Each number is 200 + 20 x the weight over its row's rms, rounded and kept within 0 to 999. Layers, rows and columns count from 0. The size before them is the row's rms in percent of the matrix's.

# q: layer 5 attention query, 512x512, rms 0.0877, rows 0-12, columns 128-255
# k: layer 5 attention key, 512x512, rms 0.089, rows 0-11, columns 128-255
q0,068,228,236,180,212,221,184,201,176,189,219,208,200,215,206,228,221,179,194,193,200,195,212,174,214,205,226,218,169,164,206,196,184,204,201,175,219,217,208,208,194,162,217,184,235,212,224,192,228,179,201,178,224,181,181,235,172,179,183,189,170,215,210,188,221,166,219,197,198,180,193,212,209,220,204,228,184,198,158,174,207,195,200,211,187,217,257,204,224,189,190,205,190,196,191,223,199,194,185,229,195,189,199,223,222,191,191,203,178,168,186,194,168,175,214,180,203,226,221,232,185,202,212,195,163,209,210,214,149
k0,065,196,205,196,160,230,185,217,226,189,187,199,205,188,197,136,225,229,192,193,193,200,200,192,184,196,184,163,192,228,177,199,222,195,194,184,173,179,184,199,190,203,199,222,197,215,182,194,218,197,220,201,177,196,206,190,228,171,224,232,207,212,221,226,215,180,195,164,218,178,206,192,220,181,197,167,203,198,221,231,193,207,201,192,202,172,192,203,198,154,229,194,210,226,200,207,188,186,175,168,174,213,172,236,157,192,196,191,191,230,202,206,221,200,202,209,229,181,189,215,219,189,183,191,200,200,244,202,208
q1,070,170,214,224,181,218,190,210,138,185,191,189,184,231,232,227,219,190,182,217,202,182,194,194,205,202,190,209,221,193,201,230,194,202,189,205,210,237,216,174,179,185,206,185,203,245,197,241,198,223,186,201,236,206,198,201,183,178,180,189,214,202,175,189,235,197,167,240,206,186,199,168,222,211,193,200,202,194,184,189,175,172,182,214,189,213,203,182,198,184,226,209,204,208,194,194,207,178,185,217,215,214,167,219,171,190,175,195,181,209,235,188,209,203,229,202,189,181,183,224,185,190,212,198,212,203,214,214,184
k1,068,237,201,209,191,190,225,205,171,227,189,179,191,184,197,189,208,186,225,172,176,193,198,188,192,186,217,188,204,238,188,199,193,205,239,198,219,173,199,204,222,212,215,179,200,193,163,184,206,206,192,168,195,172,172,185,236,213,221,209,168,224,193,234,228,203,190,195,221,231,167,216,211,224,182,218,234,227,203,211,217,203,213,212,205,205,200,173,183,194,197,221,160,236,186,220,251,190,223,188,182,187,210,187,206,194,190,185,212,211,200,187,234,202,221,178,192,183,202,176,192,188,172,206,206,187,181,169,206
q2,069,216,213,162,201,235,230,183,189,173,182,189,209,220,217,184,204,238,204,187,189,233,237,205,189,201,186,206,182,165,222,195,169,190,201,186,193,212,205,214,215,175,213,189,184,199,186,197,202,181,193,157,214,201,205,170,186,198,184,225,212,210,181,230,179,179,211,200,206,174,225,194,171,214,190,177,201,196,218,177,203,206,218,230,206,228,215,245,193,179,217,201,189,216,187,208,206,200,145,198,207,212,210,251,217,171,238,226,185,196,226,185,214,200,193,189,203,204,236,169,220,201,162,191,165,152,192,188,194
k2,066,192,197,201,193,196,210,214,214,198,218,216,210,236,186,195,178,214,160,234,199,193,222,194,218,214,200,188,168,183,194,168,229,234,205,191,206,164,184,213,161,189,191,231,199,196,203,215,198,210,185,217,191,189,208,212,211,181,204,198,194,184,186,180,233,205,202,225,188,203,199,215,224,224,170,183,255,181,165,212,174,181,189,178,196,203,200,205,209,211,187,208,199,194,208,188,213,205,216,176,199,218,200,187,223,205,234,251,237,235,178,164,162,203,212,230,228,215,210,191,202,184,194,181,193,227,201,186,198
q3,078,181,208,193,241,214,208,241,215,178,185,161,201,186,212,210,217,214,189,217,195,189,226,221,213,185,193,177,225,240,193,203,193,196,180,213,208,216,180,216,223,214,194,232,191,196,158,179,201,204,200,218,230,213,224,204,234,212,222,221,239,152,191,184,208,220,195,180,173,211,223,233,189,170,204,218,184,213,195,197,194,218,222,230,215,193,197,195,196,199,199,183,197,183,219,206,181,224,194,187,213,231,213,219,206,256,180,251,197,176,206,248,219,224,225,179,227,232,196,206,208,216,176,189,212,224,178,200,244
k3,075,196,193,174,186,203,237,163,206,205,204,217,179,173,219,202,227,183,164,213,157,186,189,224,210,219,180,182,192,163,182,196,175,242,182,207,200,183,200,190,220,205,234,180,215,199,227,229,179,232,187,187,203,209,199,205,134,177,192,224,223,198,189,187,195,216,194,204,153,217,188,199,191,215,189,188,172,201,208,219,167,165,177,179,232,232,213,216,192,193,164,207,198,230,217,192,219,183,180,180,205,191,186,196,209,239,191,196,192,187,213,196,219,225,230,183,200,234,223,195,192,174,205,191,188,235,225,188,236
q4,073,250,191,212,180,189,201,173,207,218,195,225,188,216,193,236,184,155,197,212,211,199,187,207,206,221,231,181,222,213,208,204,154,203,202,222,242,207,180,166,187,216,232,197,207,230,180,211,196,203,196,189,226,172,212,195,208,199,203,222,207,173,208,192,211,185,225,203,231,168,196,185,197,188,190,199,201,185,221,197,204,210,175,207,177,231,213,201,186,208,193,205,184,172,200,187,189,200,256,212,206,175,220,194,185,191,194,175,221,203,194,197,224,192,230,211,218,199,193,170,184,150,180,171,179,198,159,202,216
k4,067,179,194,210,207,178,206,224,193,201,214,191,211,218,183,227,169,217,177,181,224,218,222,216,176,206,196,216,228,217,153,189,212,205,195,193,173,205,185,193,231,174,200,239,201,164,186,194,189,204,203,197,214,213,213,170,189,239,198,188,221,206,178,212,169,197,194,205,203,212,221,177,191,208,220,194,187,209,168,202,197,195,241,176,199,187,209,188,175,191,214,174,176,192,182,198,177,240,214,200,190,167,200,214,212,189,214,159,185,212,194,231,211,196,161,200,181,203,193,210,209,207,178,217,224,180,227,173,189
q5,071,192,214,210,212,214,232,216,223,190,213,210,213,186,168,183,188,219,216,202,186,210,226,200,162,175,171,200,194,204,174,200,182,192,188,230,162,205,185,203,197,215,211,212,185,204,184,178,185,215,183,199,207,204,200,224,176,229,201,204,192,233,170,184,178,220,182,232,161,211,169,207,225,192,203,223,170,214,187,198,216,212,177,258,213,184,192,212,220,230,217,168,206,194,196,227,237,202,193,197,188,219,206,208,203,225,195,205,178,192,188,161,251,227,221,214,216,207,186,205,208,154,189,222,230,207,197,183,225
k5,081,175,226,212,207,229,212,214,198,208,249,215,184,172,226,209,224,160,203,202,177,210,196,198,189,199,177,189,188,152,190,204,181,174,198,221,205,215,188,197,215,199,194,222,194,200,205,191,182,197,212,204,222,226,213,228,138,183,201,238,192,192,191,214,224,203,196,198,198,186,206,199,209,216,218,199,153,203,189,167,174,187,192,226,212,201,199,197,207,211,177,178,191,230,216,185,203,167,185,200,230,202,205,177,220,213,209,227,190,181,189,198,185,182,212,174,210,207,200,175,180,181,185,202,218,231,188,205,196
q6,095,209,222,213,211,175,192,184,181,210,199,213,221,172,217,185,172,204,209,192,219,209,183,157,205,207,228,197,222,237,175,180,240,202,204,213,221,182,191,198,191,237,188,210,197,190,202,180,215,209,204,177,217,160,205,187,229,248,211,177,211,192,218,177,218,191,183,168,216,184,191,212,218,197,186,207,205,148,201,177,215,204,204,189,195,174,198,212,200,178,179,232,189,184,167,185,195,218,214,191,198,163,209,188,181,184,226,218,234,233,217,205,210,222,168,256,191,206,190,192,219,198,183,168,218,215,238,221,184
k6,086,230,176,237,195,182,181,187,183,176,194,200,169,164,220,193,171,189,197,179,223,190,200,190,196,195,226,200,198,199,219,194,220,217,193,235,213,208,199,179,191,174,226,207,229,186,213,175,229,164,187,199,202,143,167,213,234,232,175,194,231,183,163,175,203,212,238,184,195,189,200,191,202,203,170,216,220,192,245,180,212,204,212,227,185,191,224,194,204,233,211,239,178,213,201,201,223,222,213,212,210,187,193,187,210,228,168,233,194,190,216,199,208,208,225,224,217,189,212,194,219,208,205,194,201,201,164,205,205
q7,079,185,224,232,212,186,206,226,189,202,202,209,199,181,218,233,230,219,150,179,149,220,211,197,195,206,192,209,160,183,200,203,218,189,177,191,155,209,215,216,205,203,203,208,162,189,201,216,228,228,218,229,207,218,188,208,181,220,202,219,225,191,177,209,185,234,194,207,211,201,223,190,197,204,215,215,210,208,195,220,221,217,172,218,191,185,182,207,219,218,187,192,225,184,206,196,231,202,187,185,206,200,187,206,200,230,192,178,202,204,185,208,195,185,192,221,161,207,153,215,202,197,191,235,169,206,188,167,252
k7,083,167,221,200,188,201,228,218,199,218,240,203,194,187,149,211,194,177,224,197,157,206,166,217,189,184,162,212,231,179,190,229,192,175,218,210,194,205,211,229,165,203,192,204,208,217,196,205,181,198,216,165,190,213,190,188,199,191,209,252,195,199,182,214,193,201,164,205,198,198,192,214,193,215,225,160,204,207,213,229,207,198,205,214,201,201,231,199,172,184,190,164,203,216,212,186,216,193,193,144,215,202,208,195,187,212,198,211,222,168,197,195,200,198,221,224,208,216,211,194,185,182,159,178,208,213,166,211,179
q8,079,214,181,194,196,160,176,190,195,210,179,198,194,229,238,216,207,165,225,204,231,237,192,246,221,194,223,212,175,195,216,201,232,180,204,179,208,244,197,190,170,198,204,238,224,209,206,221,185,211,199,225,200,213,201,195,203,207,236,163,160,208,171,221,225,164,226,176,210,180,206,205,169,219,203,220,216,170,202,192,212,181,167,184,168,179,194,205,205,182,213,237,209,224,179,229,201,192,164,196,197,163,188,213,200,168,200,193,229,166,186,181,189,236,188,219,197,219,200,179,186,211,218,184,195,188,209,203,191
k8,083,205,160,208,194,228,207,194,183,211,209,216,204,170,176,176,210,204,206,230,215,199,218,176,196,203,229,190,206,162,196,191,198,215,216,195,214,202,159,183,211,189,211,169,180,207,227,214,223,185,202,191,210,191,235,193,217,215,208,180,216,198,213,189,200,216,233,194,187,216,231,181,242,266,191,202,217,198,206,163,201,205,248,192,218,211,204,186,205,206,230,228,215,194,172,235,196,198,219,214,189,179,170,211,216,202,203,186,175,241,193,235,217,228,196,198,189,184,197,200,215,206,220,209,162,197,220,205,209
q9,082,214,211,190,190,174,211,176,187,190,177,191,203,206,172,178,219,188,198,213,222,206,178,202,194,204,223,202,206,247,219,208,186,207,228,210,213,206,215,183,169,198,202,182,231,217,217,188,188,171,193,212,215,228,213,212,237,233,233,173,192,203,216,219,250,173,175,216,202,193,183,153,186,213,191,169,259,185,206,212,202,190,204,217,201,191,203,208,195,188,196,167,183,202,195,221,199,226,194,212,198,179,184,194,201,183,206,183,205,204,225,205,186,213,212,201,207,197,209,197,202,207,195,173,175,185,198,200,200
k9,085,227,197,197,218,198,204,208,209,224,205,212,190,224,217,202,186,211,194,185,243,223,219,204,218,241,206,193,185,205,184,194,232,240,179,201,246,189,193,181,190,194,209,184,209,200,194,212,233,196,198,194,186,175,229,199,258,200,222,171,199,207,199,213,218,224,222,180,217,205,180,184,228,219,191,215,195,183,195,190,241,178,207,190,189,181,208,176,220,204,240,215,203,219,170,188,216,217,236,174,191,134,204,202,198,181,236,231,196,217,214,229,202,218,170,175,220,194,207,202,198,178,203,186,194,195,226,210,192
q10,087,230,172,161,188,205,203,200,180,225,216,185,214,215,213,162,202,158,235,219,220,157,192,207,204,213,214,200,228,182,199,177,160,204,241,191,252,218,181,185,196,198,178,156,202,177,194,195,208,207,199,229,188,165,205,192,228,222,224,156,207,201,196,172,214,178,203,207,249,211,200,179,191,195,222,172,210,192,181,201,239,200,185,186,229,188,223,184,198,209,225,187,170,210,204,201,180,189,194,215,200,185,184,204,215,195,215,207,202,217,222,180,170,199,206,171,207,205,198,185,221,196,196,219,181,193,210,215,186
k10,085,242,200,203,185,194,171,204,215,207,136,204,200,208,245,182,202,207,212,199,214,200,184,206,184,194,209,194,194,214,196,203,218,194,222,241,243,181,185,192,183,189,215,205,207,221,224,190,214,215,202,207,209,185,191,194,219,190,221,187,201,204,198,224,202,183,236,193,216,194,199,187,233,221,176,221,207,196,205,184,206,202,202,206,199,223,188,168,219,218,240,206,209,180,176,245,212,232,232,202,201,151,209,198,232,202,201,227,176,194,202,214,201,199,190,186,220,197,208,233,189,234,229,184,186,206,214,185,201
q11,085,210,166,227,202,204,174,194,208,186,179,185,222,213,182,187,202,209,217,206,238,213,187,207,183,210,215,217,209,200,232,178,182,193,250,192,205,224,153,190,238,186,202,176,217,238,218,232,209,197,179,219,229,178,193,199,248,192,217,207,173,207,200,187,181,209,201,208,227,239,193,207,152,218,173,169,222,188,197,196,233,170,187,188,191,187,182,196,164,151,187,204,170,201,220,202,167,245,196,217,178,170,186,206,204,216,204,222,168,164,184,192,194,194,203,175,188,242,235,200,211,184,205,190,162,198,187,175,209
k11,083,190,166,217,203,204,189,196,190,202,194,188,194,224,198,178,176,205,196,201,238,191,197,214,187,216,228,183,204,167,197,201,218,222,207,180,216,202,192,171,194,208,188,187,176,177,210,182,166,185,206,206,216,187,194,178,250,227,182,182,162,200,230,195,190,191,223,211,190,211,199,188,237,209,195,207,199,199,172,211,243,218,228,224,175,205,181,193,228,159,181,196,164,176,204,212,193,205,201,190,204,201,174,225,158,195,215,201,221,217,223,217,226,242,162,206,218,214,203,207,188,191,224,200,191,205,236,220,197
q12,085,224,174,196,182,195,190,210,224,184,223,202,193,160,190,166,202,206,223,223,209,241,214,190,130,214,218,195,211,168,180,177,183,217,198,179,190,239,187,218,210,204,171,183,218,214,207,222,214,170,185,184,196,183,219,214,187,186,218,216,222,220,212,200,163,220,203,202,226,181,198,201,201,187,164,190,182,192,205,189,202,199,199,178,183,170,186,245,214,174,177,230,220,176,193,187,195,215,214,215,209,192,211,199,196,179,204,215,186,176,169,161,181,177,197,185,190,212,198,196,163,205,176,196,198,200,188,197,219